Each number is 128 + 24 x the weight over its row's rms, rounded and kept within 0 to 255. Layers, rows and columns count from 0. Numbers have three digits each. The size before them is the row's rms in percent of the matrix's.

# layer 4 MLP up, 512x128, rms 0.176, rows 307-356, columns 64-127
085:159174152101140136110132085148120130148139117134155079117072124114105164131126134137142126138134152125097119123147143131148150173091085121090119146139177141123077115106083135144140093119118129
113:119144118160116154118126131127127100130136099124150145156081104134133114072168167148144108169149117153098095165094153116137101144147130098143164161123104131115141097080168114143135172138161100
101:117100177131203147113100114144139138117127141139138154133122140131150157105105132122166130141162145137126073091131144163125096146140159111150129102135126137109135149140164128164133099115144092
111:113104121117124167088151173129131143124143117113086168103099095116119183114128070118113141131110128125123157151093120125151105149152149104139107142117125127134161109129094107134139117116125127
100:153136088161184142121097089150121156125155102123151113114133143156126090148099142120099105074098137136092122110147108091146125131145129135129093136105123137096141102107088136119093101116116157
100:157136151143179099125113101187142150142129128151101124143142146095123139119172129162161121107177084136106149118104097148167118081114088096113131164108086162112120119143133104130139114183112142
095:101099103134099083109107129126159147131114151133168135088096135127116139120159167122182169183087089143137158119166128079155150134107172144123084106144142128163127134102133123147113109091126086
096:163135150093143092159107129122066127132140139156109125135134086087090133181084128158100143091143130135163115178101160119133135125139132141109133146106147147112180105120116135143109099114107145
087:129127124151148148131111155132142138130172130106109140135176112106135165136137121118125156123112102169132141125124160119149105106118150113160137145125138108150144145143088135111145079134153142
099:083154150091159112111084116111114159129094133122088100132131124081119183168159077163149102120156087106130125137186117140153110144137082098104131111131135104146150120101170127133169118159107153
108:165122134134103161099109142113123149092144125099091186094106103106098168132134129113135107084127168129129112145162129108136119156115098143141111113139108119138108103144119143138109117159135122
101:165130107118151085118093150192132131139144157083134124124134189152096066163124141157125134150116122148127142123113107139118134115074148167119122147143148123133084162121127110166155105123134107
098:110095109087131128098095067106133141138151086150136106105157117085111142128138171070118124121116153123160154107135129098178117128121109110137147129174138079166135125135153096128096123168118100
110:106099117147139059130116128161065159109151114157160097126113118155116140093120151110114084109128168128088081153129114105146110132145148128132156127134139088102128149104099180168092118092148123
101:145089165118125149143095113125106134124115074158113111112125159150112140127128127151106125117176158157132150086122114185152151124160094137160122146143115108100137159154129129120132085124143158
098:158121122157104152134102126109121152180135177143157114139138155117142136144116121141170110135109103105100187142134129132146127151139146115061119117086144155130094144138130151124167093126109132
103:135149140103165135187128095146085119130151129177077123125111135076115138109161159124118139142110112111170124117145100153129151175128111107085117088159138123142121149102105141158053102131103085
094:134142112138144126116136135130133133101157133110126182146081134130104147102161122153136127114133119129070132105158080118136111114141144155127105105068159143104136122105099172129148146144134105
093:157160154101127129124153091137125134166142144104091136137153161164132116083124159093104119166141146140157116111124121129128104131146141114125152113139179105108135145195149106114163166119178130
103:139105090139111169129141130148170150115145136152119153104132115191171163170153152108102137119138090145139069134119156123118141091122104097148097113136174110090122124116100135164150101142178121
113:144139134167126127137103131171118171143104124092177138117110101139079144143153163108154141110124148137101135170117123185110157192137177132101133131114141091145147113143157135131101127158111133
099:098149124140145129146157095110104114129095135160117112096114158151094114110176113130196078128169106119138072166123147097118156085144096129130155155082150111114128109148133094135136114161116101
089:109113161102136164135126124146122140129143114169198159104154176100098118107132079120134085156112137127133095129148133140125119084110130091145118104110112095116083112135080127125103111087126134
105:142123124118144092113115131135143164170133119085139165072093158126121141147173161143099114134107108127127126152132097127091105113119129113117094097122118137095146111161134159132101154100168127
100:137093139115161142135116196118059136146140163095149176124143150148108136159151129150147094139105128159159134128120097147132116080102105130142105156130114110098133105097155093114129135135150114
103:131099130122141125109098130115169110108101152107143099127119100118126147126149130164128103131084106138119113147111119114106101137128126115154097090096161148152188142140126137089143075123081130
103:127174151124104137154149144175137138130128115110201167099111108145170101090148112143139120109119160159085098138143125127146128083114155121121143134095121116110144119154129112095106134135137118
093:112126142146106132120064126121134127118114096120141097136059153151098116139129102158145131076163130102129099101122141144137110158106106128131097184116159076161113145127115143111115147191169103
100:129162134144152162128105139074100125143124107165128137128122092112122102123113126136160120101163106146156131130149114123091128134119100138115109119081125083142138167106141108126112126114080152
116:119146132145124166137116120114137130103181146141105116140145116108134100138120101126108174125089077144153093110141120139148132132113126108120116165134182095129158189106097128135175117101155118
108:133132134112115134147140144122133191129144152139151100146147125117140149103081160122138168107150104106147130148169114176123124145109135106125180099101121100089135129097131142129157102171095123
107:092138153032121138110142151130119092140133109132120128092147135093173113163074162107117150090098147130166094126136122154145149133135117110165141163142161121147150151150138143129104132135175107
098:149114146050113092134168152162103122140154090151151124140173093149126115119166160114075120128118157140104143130147077134125106125119154114106121126133143118161148149161140158124111139094130154
100:144162159118088142083144157130155123139093149116129116114124135133135108144136113153123114108123097130130111139098106150171122121108133118153121116117148107117089132111128148135139168105138084
091:100131115122148110175129173084124162157097124091115095158115129111109143097156129145102142121174178117173123159138120124130128141085103109118100165162134121119121163159090090149131137121104125
099:118157086180136141133148107133112074111123127133092106160119091137117107100147159184096118099086124123167114158079123163137169139136124127162140147141104086119096129157107077131127097125118127
092:177158114126146121156139165123186145142118127097151125098152093084148096132155159148142146098120133165147111115125168116133154146116087112110115134139097158115115129135112122134136145116162150
096:152157070103101130130092135147121131171126117124140118121124150088109090126107136136142147114124146133089134106107113123140108151138125177122112094133143156137104156132142156159136110146130115
098:135143152133161092101101131148170125123123086131134158115159107143093155128136121131126144117134127144149125140176150136114152134132139097132097152109113136112117146106117152099116102126118098
088:102149126191128148130123097159155137139132129142111143112114137101066153085111099161152121138114146117096133160144156135122115072130151172135126126137101113118142151091127132117171140126123099
108:147150150164147128112128104121085160177086107135147140156129151103094095115148180133138118097095146125168130127139146099151136112148118160121099144145113109133134137094093115131136113107182133
098:109130122137104090115105119143106141092112192131106168131126103111131109128148100116117197137144148138194138131143115117092141137112121095099129132127105122101113133106095108088126111138112138
106:156096149117157139112120134166146168145145107133129129181121148129101148066150095133125107115092147125093157115086123136116129170131123129127142112102130084128136142131147169164112123112157071
097:114135134138149113116074116122152109103156117141139125112090149099127083158124140176142131124099155143117111091099127122136129142133119169143148163127114086134092137120113110121097117096106153
101:147096131111109078109088169094115118115121138126141114119081167113113126110126124175142134151122156080097139130092126118094136125119118113089088119117151167126144177125134114105112086146119126
107:131147101106130112166081130113162141101101093110121133087136118108118133159155128099140126140165130128165109131145165162132129178102116107116123084164144144077092114115124087119127108093132104
101:135137143110107132152122112113124116171137119105108132148122066126138131130105160153100103166133133105109120133140153114120144118131125126116153142147196116165193122145114099119145085125117154
093:152174159124126132121118128148125094155161126138116139164084145144139143097128163105114125158168151131115100104118112101123104142114170095115088104121156139138141159106096126133115133165174135
104:102076107118151127100152092120129165128135183176118143145166105155119141123145146158132125132127144157112122131120130168091127129149159125116096162098140130099139136103095135147139136125105103
104:157102099112117159082121065133116115094107147139094140085141132138143089153156159127101133111125087110142105123150140151091123116136121117107154166144106097138127149109120100153140074135113107
# layer 4 MLP down (transposed), 512x128, rms 0.176, rows 307-356, columns 64-127
090:165102105087155165115123143118108116137122130108157125115134131181148101124137134111148163142101093155142076133112121107129117118119078061125111147133104138130147146139071151113123164115097105
118:119163148149131168119162078095137127129126132166093171124091109114129125135120101149131150121136118137115146121119114076190146078087098120175117099167103144118159113164141125095080108116121170
107:134111150122099101126133089106147130113140132099125168111138151108156123086104145098148167125113109155129132120131131126144089111144110123103105116131166181109130191192131107132128117105110119
113:108144125132127151124145161154165103122116120121103119132137099134134122141120083160110119160123142089101128117142074137113126140136105112087154099146157124148153149144109087162167124160139133
106:121125110135108158167164146131110136164127111150141146139110140121166113090126117109134079140121128121079099117112117092135114122101102086149114145188150091123148162103083138102123105171132143
100:107107178148119181095141109148126133131090168101134123149173088106116129148182123142159129118112114108166124139138124111115141143097137095126146126145184154149132132121107103111148131090135148
109:154084129140138107114140144138129105140126161136096117133131135114132132129125113168122131133083154111111116126131146153122043146139144116119094130119120112096125173116127113111138163132163068
104:113126084160138090119116138162160117135193172135089084121097081130124157137134110107081144117125135121142147165128137146106136116173115135111164147158138165125149119124108134125128103136109090
094:114184165126134127117115107118150121147110106119115094129107127118103128107178115143131108129104138108138100111175072101129105114119129135096121156157147077126125110111097126185102134163101104
098:136111114133155127146153149120159189122144158135142101115167113134127101135102098138151137121124085105082145124129093115139120139080098114145173164093117177135133117096127125098116138102091147
109:065134162072129131131129149147115162151169082138109078106139124138110122145120166127117125154143108149107121112123123120145122131141152148138154082111146092096090151097132132134173156121092103
096:147134136140136128131139136129118130149131153108157036132099117107174152107166137092137123130105147179129141160146120127129130133127103117149135127110156130165180127129160111142105079131120172
102:154134127134135110154088149101146090115152149203132021129138130110110139142119147097125116099145134137113149091175125110110113110130101154141164145131151135122119111139153120131115137159121150
108:122126128090110121159117155137089095141147107139147126134144128089174114153133142102068110112123114151158106131137131116108137174098083180153114155094176115080107114145124137104129151127139170
091:154127137140142160140098118173146119128146136101134120155127128152142097152115148110131164170144156158076129137140138108133134128149100119141145148170117128114169134121088116143165105135096089
101:113100137150104140119157093116120106123139148100139148163129166095159115133109142141075173141107105136147152095123113149131175112129130117175109141132128142115085103116103095142102130166130116
099:164130077094124102114106127121133116106084120149119142141131123128114108136101123120108154091109157137135144133131182148102137152103121097114154160088083157089105090126154109140087096111145142
088:082115123148123098155168114187158123128128100134112114110133105126120160118133157137142110131116126130096140196108121121106150165135144151104132174078157115127095129163111122128147146094149137
092:129109110079152142100091123114116136146128086139136109118133139115148081133100115114153129120086141126122108127107106120123095085098113140119140118125090159118138149103094136105099080183113127
117:121167148094104135097142161166150119153151147121151128080097150104114128098101165138104129130105139133103159138167116147119134138108106157113119162112139141165128082122147105115127156112101139
111:138162112117102103108141114111153132174118117119181173125111119103115090179135135143132146171117112146099149120136164142105104100111103146144115110118136141122158106133116127123161178117123114
090:171146146136131151063145095134138101128140113162107136123141117126109152197095144122118112137097163158135131122150139122157147158121150127110108107139134179125165118144140130172144143125136141
083:122112130167125143100134106151128117094171128141144154143141105125120133098132195126136186134144133130127099146111143150121151115146122154089118104160139117139070111138146098127151125129152173
108:151096156144128140153083093135090140118127082085102149141143171138133103093145123178124160133133156078119103104130102104112091113156135128100120112120157137115173124124130124108124127083162100
098:116129080110134125122153116141149115122086148094100074149132129145120161100121133148120136097087130092158137104166133121088081123078072104084143108147119181150115151142133134150109151103142100
102:117138169124128141186152162121091133153113128172153128091108113116137138108130154152135085138130115133118126147083147119146132127138114080142138126140125100179141143117093127105110129136094135
109:136104094162138094135137121108095114128143103117109138101131118153123144157117162105168139150123107124087132161107149114120143079178150129127141136173127104120164112109134137083147135132137115
094:130133144088121108128128156126104111109147117091177122178093123173100145145137115115143165078082138108082124117133108189151150134075143126115143116121110160135105137117120141147106127135146137
093:118127108114098128103120100142137112133123121147137129112130169117091120091092135118167109149178153123130182119121117130113125126120146080100105136103106147109139113127166117146105147128106146
120:127134136097133153150148145142184131120137071108133106114132151149141118128131134138131114117136150126110112106121122086136191127161112135118184109130118075140162117119195122176150139134131105
114:072146167155139121131109100135125179131127169124130119112146135179125124126127107121094149154110118136114117113129100105137136127165155074094093142139107124121139108119127124103146151131132145
098:095146113093130128109115172160161159107136149158122147099093166090160096181155176132100135143169120154103156144105122164143101119119094142142068108127116119133145111060092139123118119116138183
096:096140117124132116128097130114133099083137109083126093133114126109116110169188132126155139154067178134115103107106130135105112148133069130128110129107135162103137155135126172129129143104089138
097:082118127164123142154109145143142101128120095118138076118118135092106120123131148109149109120127138143144098084133121158116146107119099104133122090131129135079107123066156075171141111111108146
093:111115143127117144080117081151097162064113114131115121129178132127163117127127155132112173131099114113070160134122162132120156153142127175107130093164113130117174123097113115141134141099088153
096:089128124143099093146065201148118144137123154131149154079126107174131150113108129108081094116141154120109133139129136121187140162134111087126143148147125145110110117144124123123085137121121117
099:155126133137114140130118148106114142128092116149116138119123129103098140148138129108190141113116102066096109145110100162130126156139114134085157178169111113168145125115134174102133098113162146
098:136111108178110116113134105160186157153141120126139114111121093152134159114131127144166119145148100134113153118137143148111145118074095138191131149147133100095127122138174124135119126150111126
103:134138134158173132149146139114155131185111119139134115082132171131135180159122134161142124120186156120123175134162115156099124092132096117187105132140115134138163109135108109112119145138113164
083:123100104089145109144167113113133120166148091139147118143111138101130091147144158138130156115151038136126096092134140128144131152132085095143136127203125120167172157107121169146112131086139158
102:134123140134147152101150130147116127124130115117084131143158150118107116111122163141122159141162118114160106154129153146108152135142115166117105122130152114127154148070082091128157141141171103
098:126126087127086069095148107144169160100149102160163089123120120159110137155120128133091150106107085155102120118111116148091108070157164115128144147134114143114159147146144155139115100134146152
104:093161153142132112165115158116149114144087141101098154111121127120138121125168129116122107118144055082141146159133136137135120141105091161147139103119130151110170165123103122140125143148129163
095:116127139118091148133140130103164155109127102125115108100130141133130111129114156164121105126120129161133089078169134121138083126189128143138136101139096125079116136148145147101128135089141084
098:121167114119128166142088126171152106122125124138159088127130133154143110133122109130148159099143080141078085126084160171083107131105135099143110134113094106115139160164153106127102166142104126
101:104109152122118181099112138168091121097107136107107123194118076115100101144108117131120083100108104164108145160136127140100085146137117151143152133140111167144157143164134163120136113116150121
096:155126091150152122154151136112100155147154113154097107117107153104140152139149103107157104159131144161102124081097138123119095142106135103119120160094168159107182128133118122127179140134108123
091:096115083131106157154156106148131093158127106152087129131118090086156103111191142098106118122125091131123144095114125133088146167111150108129137117148128090101129120146091114132129109167141109
095:125121098125079113089120153111100103085130111114157093157107103108116147117088142123165121132114111084132144162123142120091129186153159165120127115156151134162124158142156125133117158147137113
095:106126141132118119135155128119082121119092131143112130140131109133122099165153129119116123128133152116173134133129110098113130115136185117111126086162155151119109111138138120104089136145112172